Weights of a small GPT-style language model, trained from scratch on English Wikipedia: rotary positions, value embeddings.
Each number is 500 + 25 x the weight over its row's rms, rounded and kept within 0 to 999. Layers, rows and columns count from 0. Numbers have three digits each. The size before them is the row's rms in percent of the matrix's.

# up: layer 5 MLP up, 256x128, rms 0.114, rows 197-255, columns 64-127
# down: layer 5 MLP down (transposed), 256x128, rms 0.17, rows 197-255, columns 64-127
# gate: layer 5 MLP gate, 256x128, rms 0.112, rows 198-255, columns 64-127
up197 103:475517502506539496488510485501514496514501527488436450460504493525477479493504493505473516485502487572503481456525494461477486490458494489504470499534475560496506481516494501511481495489503503
down197 104:477512458446503518497497524530479509543514488573474492513508523510495502462505494534526488500504526474496494492476528450500479520519516563513541503490426494508475481450489516524491483456487533
gate198 097:498503499481524521505501480522454517470517494488490537478494509499504514496483516530515508478512473483491495514520476507510519524488449495518517476524499486557496505503564504515472487502519484
up198 093:523462514535488497508503537460522452502480482532502508512518499536512513516512472473480487522502532526516487496476510515495485464542530505484502487468479497459508507470464472460492547499487504
down198 093:500453479492505500516561520531424535497477518525481525537525511500524521478527520504538517481500490514462550546492523493503528492465521513467486506506499522502510532479475550518519551511488474
gate199 097:509481489490522500477492502488470462495460466471537483479480491457490501494540539472519486479547496483547502447504492435458460519460482462512525490484515469497485492494512505452505486513517513
up199 089:462514464446470561519488520468501487496513511487436499528504474539503489529488473535491502490456476504487484521509483499503526530508514522467495463506451504474519522483439479480464507514568522
down199 105:482540518522526517572531509506509513475547522521474512498540460520486514467544478467516476534488510459468494475480505492513471488525511476478449500485501485534529501505530468515509553548511509
gate200 115:450503477465520472468504457535490475541529488509507539455547552477511489515539485487446478502492537553481484452483481494515535494540476478490485518517513524499517523472474510530459512468523520
up200 110:506548502486484510528517502498500470478484481514478456519519511524488508504481465511486523513435504497536521492493528427481490525519491505539520517486515506490490518463498455459472502500526532
down200 109:516522528476525481507523566529560506508448442511485511515459517503472524473490500473523475550556455500496498497472481483504528500498512525531520495497495503490475522479492480531501545491471515
gate201 099:515511506514495502545496500529494448502488513507526500475468511502510553485483505525453479465559484487500490504548525510487535487491464560537517485506495481446511484576482535488496514467501514
up201 097:480506479495522510477540508485496513503493465485519521471517474544504448493539457465514534511425513518480498491465531497554452484511517471499475495495514512547486492439530498507481530530497466
down201 100:519535499471518479504502509479483535543474448520489514520485479520496439490516496471508465493478485475506488456545501484444491462508494484496532485486529484493503500460493498508527543543504514
gate202 106:483486523489545493464510462481460528521525487508511459476527504472469518516541530507504497458480502530481486508511528434495522478480534460540475507512512508490509492523518538482496465474533511
up202 100:496479547484503499502497552464497528496475506495495481512524493471514482520476490488525502476512508515463508525490493464525529511508485506492529483478554484501467529536480513485469503450452522
down202 093:520505484525491469522489441472496549520497508548504535497495435496511498526465494490463471502489525490493507491488490502506509442528514513518521479530496505487529527545475513465517479494559504
gate203 100:505479466479478503516454503485548466477525553484546470462541514558442510505538524480471519507475520478483542516505446530519495500521506501559511474490518498492480488482502515497500462510447487
up203 102:467529515497465542499514516489475467507481481489511530480503541475518513476528482499529486468541480501516549464550502475499448479519495515532544497469498520514544503500500524512531517493505470
down203 113:488482516492497462489511509503519485494431512502517552494468494504549510484488510547475500455517505493527520489526505468527494544504491506510514493532484465472513494517505487457504547505487443
gate204 099:517469528514517478452507489465485534509550547492505492524495462472476514551529515507509497508498476503486500492496522504500498513531505456494538448477479532513520494537492499505548501475497500
up204 094:551515469501459494473509475532568522479471492499466503522507480523516477534519480549503493486434526445466491514500511502501485509529458472503474447493501480509473510489484518477504491504503478
down204 096:488496506462522509559517480515514519505472492471493505496519513529536476503517508523505519550522513499499518515475517509429479471519444486467514494506532453470476523513555529511476488516485544
gate205 092:468501471495480527497520494500461507504522511499490520469519499527475538484505523519517501487561469495480539510519471517518554516449504522488530498498522437463528512535498498488499444490509489
up205 096:501545494467515509492537476494541474488514453509482545519521497520503479484508538446501463529535517516489493481487508499504494505505459514500463528512475479462519474517466483483478508517515485
down205 112:464497520493508500492510497511491552500487504581499530484503473540483498514498489491514524524489540536481480507513523472482505481499489484505528486498423461470509514475520491506507493529494469
gate206 097:547509496495518493469487454467516532521492488493503506516463491520462474485514494512545511492491521471504467488579535504505515542524507491480536485534508482523527460517522421507497497481512475
up206 099:487490474467470505500492467489485525520483508440468462521527521476486485504515481482512488532513487490497547485501519500504472510511550548494553456489519457512530493477514513489466451521529508
down206 096:477439505534498526529465495485590462478479478517463517513530466503492464487487523487483499502504483497510511478541479482486496511471453463569499484535496474479502523499507481511478521498451485
gate207 094:504514488527478512464536506499484542526490535429496460541545485496495479518461517521468478495478510477503526497486479518462503515493520477493496515475537492511498486471564500489524533488486507
up207 103:496533470475491495494496505494477503575514510469484482495547475487516482511469529507513491547504502474501490480482527516497509515479513533492489486534500526501467518516527507554518478489488465
down207 101:484510523493481519487482503529494501499503493498530476482476518483520518519514424482459511548522487474493527474508459517513558543509506484496496485486534464508497548497490470468518459498492492
gate208 101:486506482488506500451506504508498528506469477525479496534505519529471515477490479451472528464500484486518468481472467531499525482509542497467486477482517505462498504555522495520460519498520508
up208 103:552486484461440571491502503518490452506478493491492474485541484509517484493501461498507485518528492540484524450478512497510468488521544460514484503482505486546510515489499481487509506504506505
down208 125:508486470459498473545505527490506571477477514540512482547493523505495498513511507513516500515527498488539478481502490513519500468515481481487497489511445469461493503485527463464505503568506521
gate209 103:477510526478486534495559497527479514523501478508506498499500536473517463450451517547496464467533504483504494459492486523514490510481510516494544517528490528508472501508534522481493522527510515
up209 107:513518484454512509528426521515497488532510514480466490518463505535528524522518484493493509519500529523527503470486456514517499471555521480509491496509479482505533485524497521511484489465539504
down209 099:451494444500536515516487492514467472514512457555502497526505461504514488472521481502515511515495513483504493499532515498503509524492538454509511502495489522511473474505523487535514496445514495
gate210 093:496516505474507543517486477547470489503486461491514475469472515470523456487515488470525509482495541500515460506497486533492535482508562492476509519469508536529524468500555515471487496545432493
up210 095:472524468515534520514505503502481497458481459511507508505461525488515464490527459500532470517548524523521482492511491490490506482501500506511496517471492522538539497476519452442466514532443486
down210 093:498545462471453510474498544510498490510517449512499516504512524507505487511534508490478511508478497537460490526534525471504493515455512524472522476480518509530509482501527448506483424481494512
gate211 096:546480495507488527506468487510486500489479472522515511476522469541528490554493511470524495462548477465501492515474473486453479509472478507499521526491526488452514477492485474467520471520493547
up211 093:478537518517466466508459472541487514525536529525518489510478508519504503478475500502476517532456527513476516494550489478518504511497528497438473493511520509505473521480465490531501540459509485
down211 099:510537521508509465528534472497506506492513507502535529498517523479505479525544484474515503458541485462489463496487484491483509507531476482520541479468488532510485511462492503531475611515477512
gate212 100:470503500521535492525506457515472501530534530468497510514523504468529494498464499521541508438507513477518504511468539510515532530484496488503517527533497465471515528494525524499470500495525549
up212 098:440486488508530494529532491505487496504506553490488483531498523501505480507477436511522508472444494455515521502514503492488483464466516514521476514477483500492528515486517496549441479503480528
down212 116:509479467519467522533500489520500501521570493528493539506532472448489479501451469494516508458479482513514512490460490514526463496503534523500521542511507515515463477499485524507507495489515529
gate213 112:471479528466506500543476533510524475506502498458485528480475499531519515478475532503478473528516516470442486485492565521490505481533447507482501504483489464512466527523477515517520487518500509
up213 106:506519465503456510560486541495516495472491494495457501450462469470459484504496558514465487538450477509483487514483513540476505491469495500518536508491481503465488457501471512491520474531469506
down213 102:483491533512519479503524504504524493481541477536490512514519451477502541499487521499528498503474522490508462523467504528471488473486487523508515479459519532505510524466502468489482543503474469
gate214 094:486565512497526503489463483488518502511495502516476490478501503487499492477498491501471491484488482461470499446496490468484520458449481478534476469507477527448497507522509559479466496491543497
up214 097:524513529503484485532549485460518476442491528551541553503525501516471479528545464521539476495469499507528479498475455461489508508513477521505514504504491484489458465521519523487514511532556500
down214 105:460518539497482494470507492497542499477468488511515519462529529516471487487509444500534479498521534500536511478469498495482507487442476499495529470520502464498499519492519493475513612518488548
gate215 088:504496491460475504459518493550514532485526488535471456532496533526486537532502461478511479509530478509518525497471501489524503491506522464487504497489482482471482503515519518435502482507550508
up215 098:484534502511521463492515516464534486508517520527475477499454552509510475501486511489466525505493525507531537492534498524481512522501487475545440551491516479479529498502543506512535511502485469
down215 101:518497493539518513497487484528525498524455493483502489529485445482479529516484491515514496517489506499536503472509484449496456493551495515530505492471462478521455530508527470502521581497523476
gate216 082:482466486506473516493473483519509456451470518501498532474539484532502506496449492434486481500518462497543517465495477511517500487475514507524505467480544485470465476485482485491467469483510487
up216 085:521506459484526491486477455499517483517500467510527468533518460526494506506498509487496512475513532506497521505494522507514488485519463539488536522525494450484504492493503500500482466567548481
down216 096:517522489456489498505524528494497509494511477510488539487546529499501514465513508554516472490509518503418483566482519529485550495520485472469491489513510533509492527483498479462491489507477500
gate217 101:486478493504509491503490502491482534537502477513461484521479488509489485465483511507506489462550454547517476448483481496479532484481525451526511521508488514518503469529513514525512483493489509
up217 105:497487566425472478509479541467524494488494491496477486498526463553527516463479499534514505498494470505488543499519487527504509512477538489483496482508501471578447504527489518535513508494496529
down217 108:542502526478520478507501528474479526488514522499484503514505487525477500499511525511498447507533481510493486483485491482472487474486550489506483489499498494475545493509510451541485502524453467
gate218 097:486468463509512432519510479457441473496505480521495497514523466496490514507516499488516516501536521508459509462526502503497498479484475476506508499487486532494541532495517494509489483461527478
up218 101:507494485466499449499494512539518497504552485474507494460486511554515505504474478502523467481458505489496505473479489521509516495519499538555513499512481539475485525483512511520474465505502507
down218 091:530524485503496519468509491510513507508515528530462553527523470490498548499487493548509507501472481481463475499498490496516490472552523507497496500472483520506542497492506473460518484475493488
gate219 110:485472482463491484460506493490473523503525539505509478464518516532510496478510517468472451481528484442530523473510485507508462475506486496504475478507520522518490512464482525508506511464513468
up219 108:504473473444523452485486447499489525468555504530496465476518537528471509478548514485523479465487500467528516485512486543507480494498478484528452475473490504487490503483486500493482502495514480
down219 103:520508510523457484427453540501525506491506479494513533487469494513492508535469522496513499519556508521513463499481500486494500496555492501523494485496509457499495490516506472469565506510509532
gate220 097:509480505459482561502523500518478519532479472534503455445476499477477450503510515445498537505517491499508525490559519471525510492493467508526469523492506461545485503486486568493557502497548461
up220 102:491484505486520513454512517483499468502498540504499497509541480492500496489505471482491494459484518487504483516525476494517490480510501531487514526496495549482456457487494503449474534532496531
down220 087:453494482520499483531566504504454478487502469505470522510546541504492517533502495483491490540488456520484492536503537501496512508500495525502449464509478461514488505434468505516474498498519479
gate221 090:525495517466517513509486511474466492487501500519508512494560475489443478528478529530499519484546511512472501486483545497467521495450503490509542515511523495519520514505524478524557437469481487
up221 089:520486488507499504529493523444504489503528501442510521498469497497435485503487518542475495494533506520509475544515461506472476488519518523525519552530534476478477485478511497501485508505492473
down221 109:466513474530492520508500497506510526518495516548522467508526523503548547475512488502526462481503507465485501496497511517518497542500485505438462487493469525509492531479480467510497580476507485
gate222 097:448501491456474432480481491525424469510497493543485488482483503518526502492513522491523506532495469501492534467534533493482489492525528530482480510437466492496532516527494506488470524529492544
up222 099:506513545546496517533492477516491525529474471512511489512493485510499507504485539539519504512490481473561518518491563534537518507483460454519493505514457480518507445462526500519488518507557456
down222 106:481483525528541492515505509470483521525482485512467511508497514536509459547500493500542490504521495492522526546519548521508527519472469502488469461519482551482513445494475464483505510542501514
gate223 094:455504505467516530511492516521495537514531466481519500528508483500530465524500539495536489493529473508530518503501523488513501510498473490495486475560520544533492528486512525520508482509509503
up223 095:491495523455504511501537517502472519530484534500481504545519503469520504471431534541518506489485465492475464519477521447507502511519485525510537458505519479501504494484509524488553470508491439
down223 110:452460480485481504524474476514499510461489530481497496502513487509519467475501519506511512520505444550525554507535563491473489518512500520547468507543495506517504500536518523553506537482552482
gate224 115:496450530506479531507464484564531523502547488494527479525515514541486531496521505511542506532491538505486521544470455495543522471466533560485478517481510518498522471515509480483487504484492449
up224 110:494469530493438491472495481527511488535495453487521526538512485512509505486489511542539500525466505487488492509509478499505475486483527547528502490530533500513543521506499523454521494432483460
down224 088:550530511474499562527478472502518502539512489508488521488502572487490473520491496484465471528504535495485485528498530510547511463488538482519487454486527498471492491454520487488483525494459507
gate225 087:521458503493496499517466470519464486508532518499464452531501542505490559481511504503542467493529500490544483494495515513480515483564477472501515453489484528488508479557532496507535453478459493
up225 088:490511453527512545470510501514483494477491490489537533461509487459489475518521476519500503469535536536503508573487478485516536519473484508531510518497507482482504488469496516519493526484521536
down225 108:507501490522481483522463506465496517517502481485521491508464495504529523485479535464522506500532529521466506530508482473514503466537533504508537557498480509488491479485480497500508490483493511
gate226 094:508491516476500485504501477464489503488502473494512456458476506539500448478510463500537466449516505534482564501489537484523524517498477443521481484472499481453494498527482554470528471535523534
up226 099:499512522549517521507452506486477487467482511490503488535482534500469485541528548515521522498523509500498472493524487490483475495488498462538547492465522490546526470492510506467520498470483519
down226 107:446488486494508512470514517525478523515508501494485506501480483505542507533452501488497476448481464490457518460552491523454483507493480524492475461514456509525510520478522498515461472551490503
gate227 098:515529513503463468502524519519461500502529495495487505468484552505473470492492493484511523485482483497498457465504501485533500464528499511481549511530520492470528538472500500508470510525508496
up227 103:522448497504539475488419497473532468517500539486517472500497475503471537480497538510489495489501508510426524512501545474477506505462501484463479491494522529509491479509504498514495519492519491
down227 084:513507481465509486502502471517486443506496488528527523511481434505532488499524498512507462516522499506481502562486483492498518478495546441513454510470509514474512534465483505511538442455522518
gate228 111:492541461487513474530521516536515507524531453458523528472474520519473504468478505491503436496477475539490533542513522501485507523503493540488490517490525475494495494527501492507492509470519510
up228 118:536550502515500470489507489530477475450533486487493477480488506525512539471474500476527504446528542527489484505544508439539508502502495547455506510544490482512504552510505495506532504524509488
down228 108:478464508538481536495457508457547484500509485445508511485491527526528456431511512487475484469573474521523511488525511544494501516503525475497480495535507493528481511469475483512556537513474513
gate229 096:460483514493477521487501525470444505493480505473496511535501508483488488507464511489508488524554492552515497513540508512519509491454468473492513484449474479493493498479520494529462493497507545
up229 105:502509507458488496544503495492484476535533481506529458506491462476542531555510552489505479478494469490503466497477517485499470471498496501443507492514519485510462534540500495466477512502532481
down229 092:504465506510504523525498493497494498480495490561497541515463530521502502501465463560482493483519522516490493480503494551506526504547529460479473505464487544465465549456477499459490537480489478
gate230 111:430513533479530491485474475507500542498498507507490522531517498493538514561489458481500534500460478537521458523516479496498531468521493482485504520495505502510505490537515512505473539530489498
up230 100:498516498508496497491546517482473499495533520519456518508500455484503500499527525518520562501509516527500490544477417515555481498487508489484508475518497517524519508519480489506495480488461497
down230 111:517513494521470525490488454503509502506533508520525491484467499508473539509505472516482497523549511472454476469504495508523516537508483515483486522534467502476493508403555477537483436496496537
gate231 105:498520506469469520555494490496529518539523519487544515501443499458460485548486520515505457503498482495488473523505531483511471505513463533487457537453478530514509506529451496515485471480509510
up231 104:504527526458507518521524461487480503523523489524548537517451449496474483488503500476516502498474475523451465511519557485524497487529436506524487545462467519514501467517484500498490525495509480
down231 107:498513485477450483481522484495493551499476496504512490502474464531498540553500524531508496472494507495531466455495495508513509533484460517509476490534480512504453519511457506463476456486500496
gate232 103:502489526466525483435494442545492490538491486556562503472542485481518509521514523519533538482522488496470516551481499471482515527488517479456533494466509492454500472501524544525515497480522514
up232 100:515465506524495525478524431487484475493512513556449526474497484506537495516510511491480524513527511512502518516502539500441495506478531484501510561517498480433508509526531508479521524519523547
down232 092:504469500454511503532496520531469471476478499528499517491497495536492534555490526475491472498497486516487448544435502527501482527522504497516515513455479519495496527448501482482489538483507495
gate233 103:554459465462521445480463495500533483500537500499476505534482488516494512501496513491533475514529515530478515519455486484518449507456490517459480492521475531477478474476486524531483491505492520
up233 110:491514498517478516546532477500512495503499465533455475484521464516478469488495505500496526531518525526480485494511510555500492479540519513508514550498552472518511502503514493482564520478514488
down233 096:495464525510492490540517503512476499543508496561537552504489450516508487542528457476491516500474453483489500478480505501533515532520531461517517501484502500557494512485477500473513517539534537
gate234 090:486500526506492488490525525516510480515508515478509506521506493538486491525493493495460532471465454497521492472527483507496468502493506507495481489469471520493518529509489515478448531478471518
up234 092:504513501462478442485530513503499497540490545493476532510510479475511559453512507481523479484527483468506479508505519500516485488472504488533466476492530533513523499523499514541461464451502505
down234 109:508536515475479484509526474503482531520477500511507501487476513470475469504506513504496492460525522492507546529511485488502497548568468502499490492488506517497500533474497484486496420531530537
gate235 102:531469465482499493509509506468455499469531460459473461453546486500510481506513534501571458528493513469495515526463511489486502532464487500458469487489537469511506503492463419526489490491514516
up235 096:485530540511479495506463497537533488534503518520497503522440540527495514472524481555462536480468497534522452484504517535500524513542511489561541516504537542488499507485560549478532500478473501
down235 094:444536523481501517501510522548509465536502486482510491504498503524489500498498509533478486498499530565486588513540488493488506455506477488497489487477490478514498523498469515504522483478503470
gate236 092:500525491516493470535497531512535473476513468500459512498489499539498510509476520487534540489537471470512494484475505492501519505520523509484560497486446514476515473528512491434503508494453505
up236 104:488479478514537474501438510494489523516504468498511521456473470490487508519532569530532535520502501491491473513516486550501446489552516489502497526480468508511503517533547527527573513511444490
down236 106:506498529531496439504522427474458501486512499531522531492506530513515501483509533543487490537496520499449496534541512512462517526511496495534523460522525500484481540491541506482456455518508538
gate237 089:516471523498512475474513526482492444506480536511506542530549477474469565509448501557459465502501520530527519509511490505491500502477487505454537476502499523494502525471531517523525479506517512
up237 093:503512455533476533466491465508502528512497481464514475504519502483502471518463466486483495478499561501519492497517494508512506493503481492551481533490486550548514505497491531492511519492498492
down237 094:482517513515489511534509507527535489545547515513520472481478523510469461483456528499517509457498520484505481515492504478527490526526509506503505518486482512504453535539487501569499544487488514
gate238 102:474489519481491484480473480501525529452530482474507522463471529519471496539501488481552480477511496473498488482515447479518443501535522503539465493504450542533507484513500468507480512507498515
up238 093:498463523508449501512486535512512535494454479492525461479494512501483432505463499498472528499513477487495512510481486459516535500458475526497533491517496457501509512512498508503466451530488532
down238 097:519514518488480478503547520505541487468506474524472520462528465456494545477554543480501471497498511485467475486561517502468476542500515475486518455495503518499495471517515511566487528477492525
gate239 094:477483478481501451507499503511497537525477484501491507524526481487528523477549470494467489525501513471541460516452497516478523546510522522555524513465522513506484527474509486530516502493500529
up239 093:465440478504495459483470505513484482533484511510512495520492457496523526460555519493489520486538492470479479502507537505476525525546493492550510485474468500485495484471519515541488484478514468
down239 103:481538484478499494491510510506457507503490511459473497510508474491502539493517502470494491476504462486481509505531479506465497506504488522512474489478501493508432483513480541482527537489492537
gate240 103:479534482479462484502505511520534524496492494496498498513481536484464458494523507503503500449553528514548534533518474490538508510505524505515530526504475506545506483499546496501524471540485494
up240 094:494487502466493480547527491520486483516453518501475501505546500481470471521490501534487505505497485480531480522530454528497517479496521505563451505488529522500526463504560544534501450524496523
down240 098:488538451473502465484506522475486509479485474509493522518528519569487476499515535462481549450529519469526510471536486483467469512503456479456511500500500475498499484502479479517511491492523473
gate241 093:511474495491490533477500498537475488455536513488504486484474499505530507558500461494507461511460470512518516478525522514516536523524527486521496486526437516521503504482505504515518487512520511
up241 090:516531491502506493505527453513472469497509530482511490474474472470472526525482477504535509536539446516496483518488537492552487525499492466502489491483527481481450494526514489510483522501483509
down241 098:499509540519491519471535518562488503478425521488515490508533520492440546488514510505525497509514469507452488545548516507503500495495529530472454491479482495503484527492484483451506533506511484
gate242 088:486499478488473455500544483500485533507472524509508463523482491498529477539509489511476494507480450484499522488502483489501494554471455514501505486501488443500521477465546491479519573532496500
up242 097:509541448477531499473521496504511531462478494508480463461511500523525516495503485500553470471502466466507487502484518468507505494474464506472465506529494490526487493515536505484521512480496493
down242 104:490484501490522500477506473506514489507469488496513480483478497475485540548467505511460522545524480489484505479535454524473487527493516503493509508532511502514505504546523505511516585496546478
gate243 089:512529482516505456453500486449503480475534491525500494504445513501501487450488502514511513488496515476496474498528496482533493507516522472496495479524508486524501501528523453506478467520495489
up243 087:451495516533508504545539540476468526504503537490485490488505569504511472527504498522533467486509479536489443503519486511477518502454493475495570492490545485519497526511478474539477526490509555
down243 094:517520448472504509450465447482490479498502489528471481507501461501515504509479527485501536500518477497518532448496466427521475501524513497492508474459525505510485467493516467500513521497525484
gate244 106:496526513496510512502510497548495512494523496491556458497461534514475505522515526525522480495538502516474452524541466512519505497472512486535530512468533495542510519552494518492511512493459501
up244 096:547546483572452557518470502545507508484511562494489510517494532512484498505506464488474512494496464493486510545486482474502511489514481531500472475514535505494481525496513492502479510458497474
down244 093:516562502492482569533476525498472484482527504468476580490478423499516504499514568525495486484523517525526483480487464505487496493495539474488477509504467454505467504488540528499496531500519489
gate245 085:522524530479486491495532523502526476448512463481445482483498476487515494474548494498545502501478515501456507497510511518500488528480520489491483467477481520462504499521532543472489514507488514
up245 086:517466496509557495491492503495500475465494494508450489494488479487502440427528485472491472523466448499498488486489531539477501545492544508525512481528485512513481473479523470482510523471495546
down245 098:491508557455495488498513527554493523476472503489492502480506499476476512528515522495504459540461550495492499503492528530511489526471499528521481500477508551489495516504504520490502468533490560
gate246 095:492501542523528536483493503507464483439486511474525500456528510506504554515535529537503491471463493515505503505475479474481474465488497511534495470503475528449500493564515515499510537550521466
up246 102:494461509468517498516489483475470478554514504514508508522541499462496456530491512488513503532515495480447519489475497512507522554563472471491505497497507465519477498476488482520486503487513546
down246 109:501483501496477492533517448475502531528500487488477486473488440463505469527477506531480501507455507483484520534506493474476481442472556507452525498486520531501510520483532467512545459522487464
gate247 110:524453527484524471518497544517528480477485524541481494539491537517442470468521489512497502468519458484483464477547526530535487504489506528499490519506498481464523492512470541540486514508483566
up247 100:490476505535498499483474532444514518466502582475461511514569469488513485491489568515481505532504504505546494524478517498479546447509492492500500509557500503473515482511479496471486504513499446
down247 093:469478538535509494456488509518503477469505490544510526483489489493494568488497506476508489524505507495492530471531471471496500507478486474519548500525515496496442494426457494573468511484468463
gate248 111:495506497516491510511465537477486461532480496485492492506482480506520540521474497499503491498513443494516451469539476471469527521488491506452504506458541448528504454509507471517525495490500520
up248 111:499518499491500539507454524477480482505493499467481509506483518496512525530469484530505448499479441521518462483516479477489532522499427518444477501476507459521516442475494468516549500510507516
down248 102:520515443523463534464492513445497501492446508516510467519553508481471497524514468524501504511477500492516478538506546505502496517472475509497477442484491523547444475500502466482470517491476503
gate249 087:505499501469485492455553515485495516516500473519464484535507510470472464490540515496516510481488480494486510491519573533479507503500561511502459491512476480513529486486527490492479526493492479
up249 085:493530482477517498450532516490507521527516491512431496490499512489489471480506499497529490483508469526517453481489539507479507508556546452473488534532505500530514518504519523462499526535485491
down249 100:535495481488499527476480504498514512489484477482482502512518479493462562504497517517495504494532545478528526507478520496514482508483516526532479508502465521490478453505538495480474477476479500
gate250 106:494513497480494532502548442473492497472485464480488497506520537453481527496531477517473530457498525545498501494538534475515482541544461524528500532486516503494501489499486511473523502532503519
up250 103:513500460468490486487514498537511514485475511475521535525492481507511531510504479499511488505534471521539538519459464553546485494485559522479508511482476509540488522470478530479499496527520485
down250 086:476468465467507490498475521511517523533511508479478498526481459491499522517474513464529531509481539499518510460518511518456513521541501478536513464513496467484512478461507443529493520479448559
gate251 123:472529502478474517509487512471510508483503509463458497502525499505488514516470556514497489513490466500452503513499484522497503454485499494498517510554508514526491488475457481461501486489489531
up251 118:476493536485502490514469498502490486519493536504503493536494481523498497490513523512517502507538513476508512489510466522504537449520484516504550520514523473521472500544512460480526511508459519
down251 102:549518498533495477497478467514533488492494481491497505464473524489524515535486504514478579485495551511472513525540490524514503499504498492488508487531497536489458486464496554544509497525557515
gate252 096:501526525482469513486486502487477502505494501449459492497520511531517565493452460521531500515533537484497441505502536496492474537539528519554490519471496493514543484488486456526485500493504505
up252 102:461521477477522553449490526478458497459495486506472511432489502527534486501483476522553494523511504490497503507554552496491468494512511464464485480489484529524526491544480492467459463485508502
down252 085:500502492497500512480471493495550490508511484474529507545495489490485487489487480493502527474497505525535461465507430484546485518514490493484506503503495482522478457508510466543504449475492511
gate253 110:507497506525497460523460493515514526498531564494501460506505517460469479490514487509515488528520499455503578516512525526497555504497483497516514533528546466477536486484454457480514526513520487
up253 111:546511510496469515495494477517485544513500503541499478506488502473510516507500514562510468486493462498461505527540519549507518496510498567453474481510533489524512477450496537520480497522528516
down253 093:502468474504512490513482545458529489511505489546494484499565483559519472516491483509490534539505481479501502520526488508507524511519496482509510484575527511508481488469469490483477491467448534
gate254 105:518499543456527516471509514527493526492508494471500503509514462558490524520505528536499461509504477457497541489480469480542441509547492499446486470475510492464449516525512514493498479524480472
up254 105:512522501492534460482522460503501516513451512511503496491509465500474469475533476505496500489479499510488471523488488514500544511492486496474519494507483534474530464485477427456491526497541506
down254 090:543535502495505527510486496482497505493503463564495498506517461533466477519515483546459506510495521472562506511511466483496498457492500522520514529527469528530490511537511507530527461480449531
gate255 114:537495556489441474499512522524488462455481489506498539518535432501511483486524498529503479554481472520518508489517492526505457470490498494502539489503517450526550516489526562529534519494505501
up255 103:472498499481519544484517501499481530518514491553480467513477488488435531461497463509497519541482487477508528479479475466455478496504493468488505517483529501510473517480506528499514499501468518
down255 100:495477477510531512508545451485493462520491502458470479513467532507475451530493511493511504457489479495488514474493502487485468503500520497507485452502504542460503489494504493482532433554511500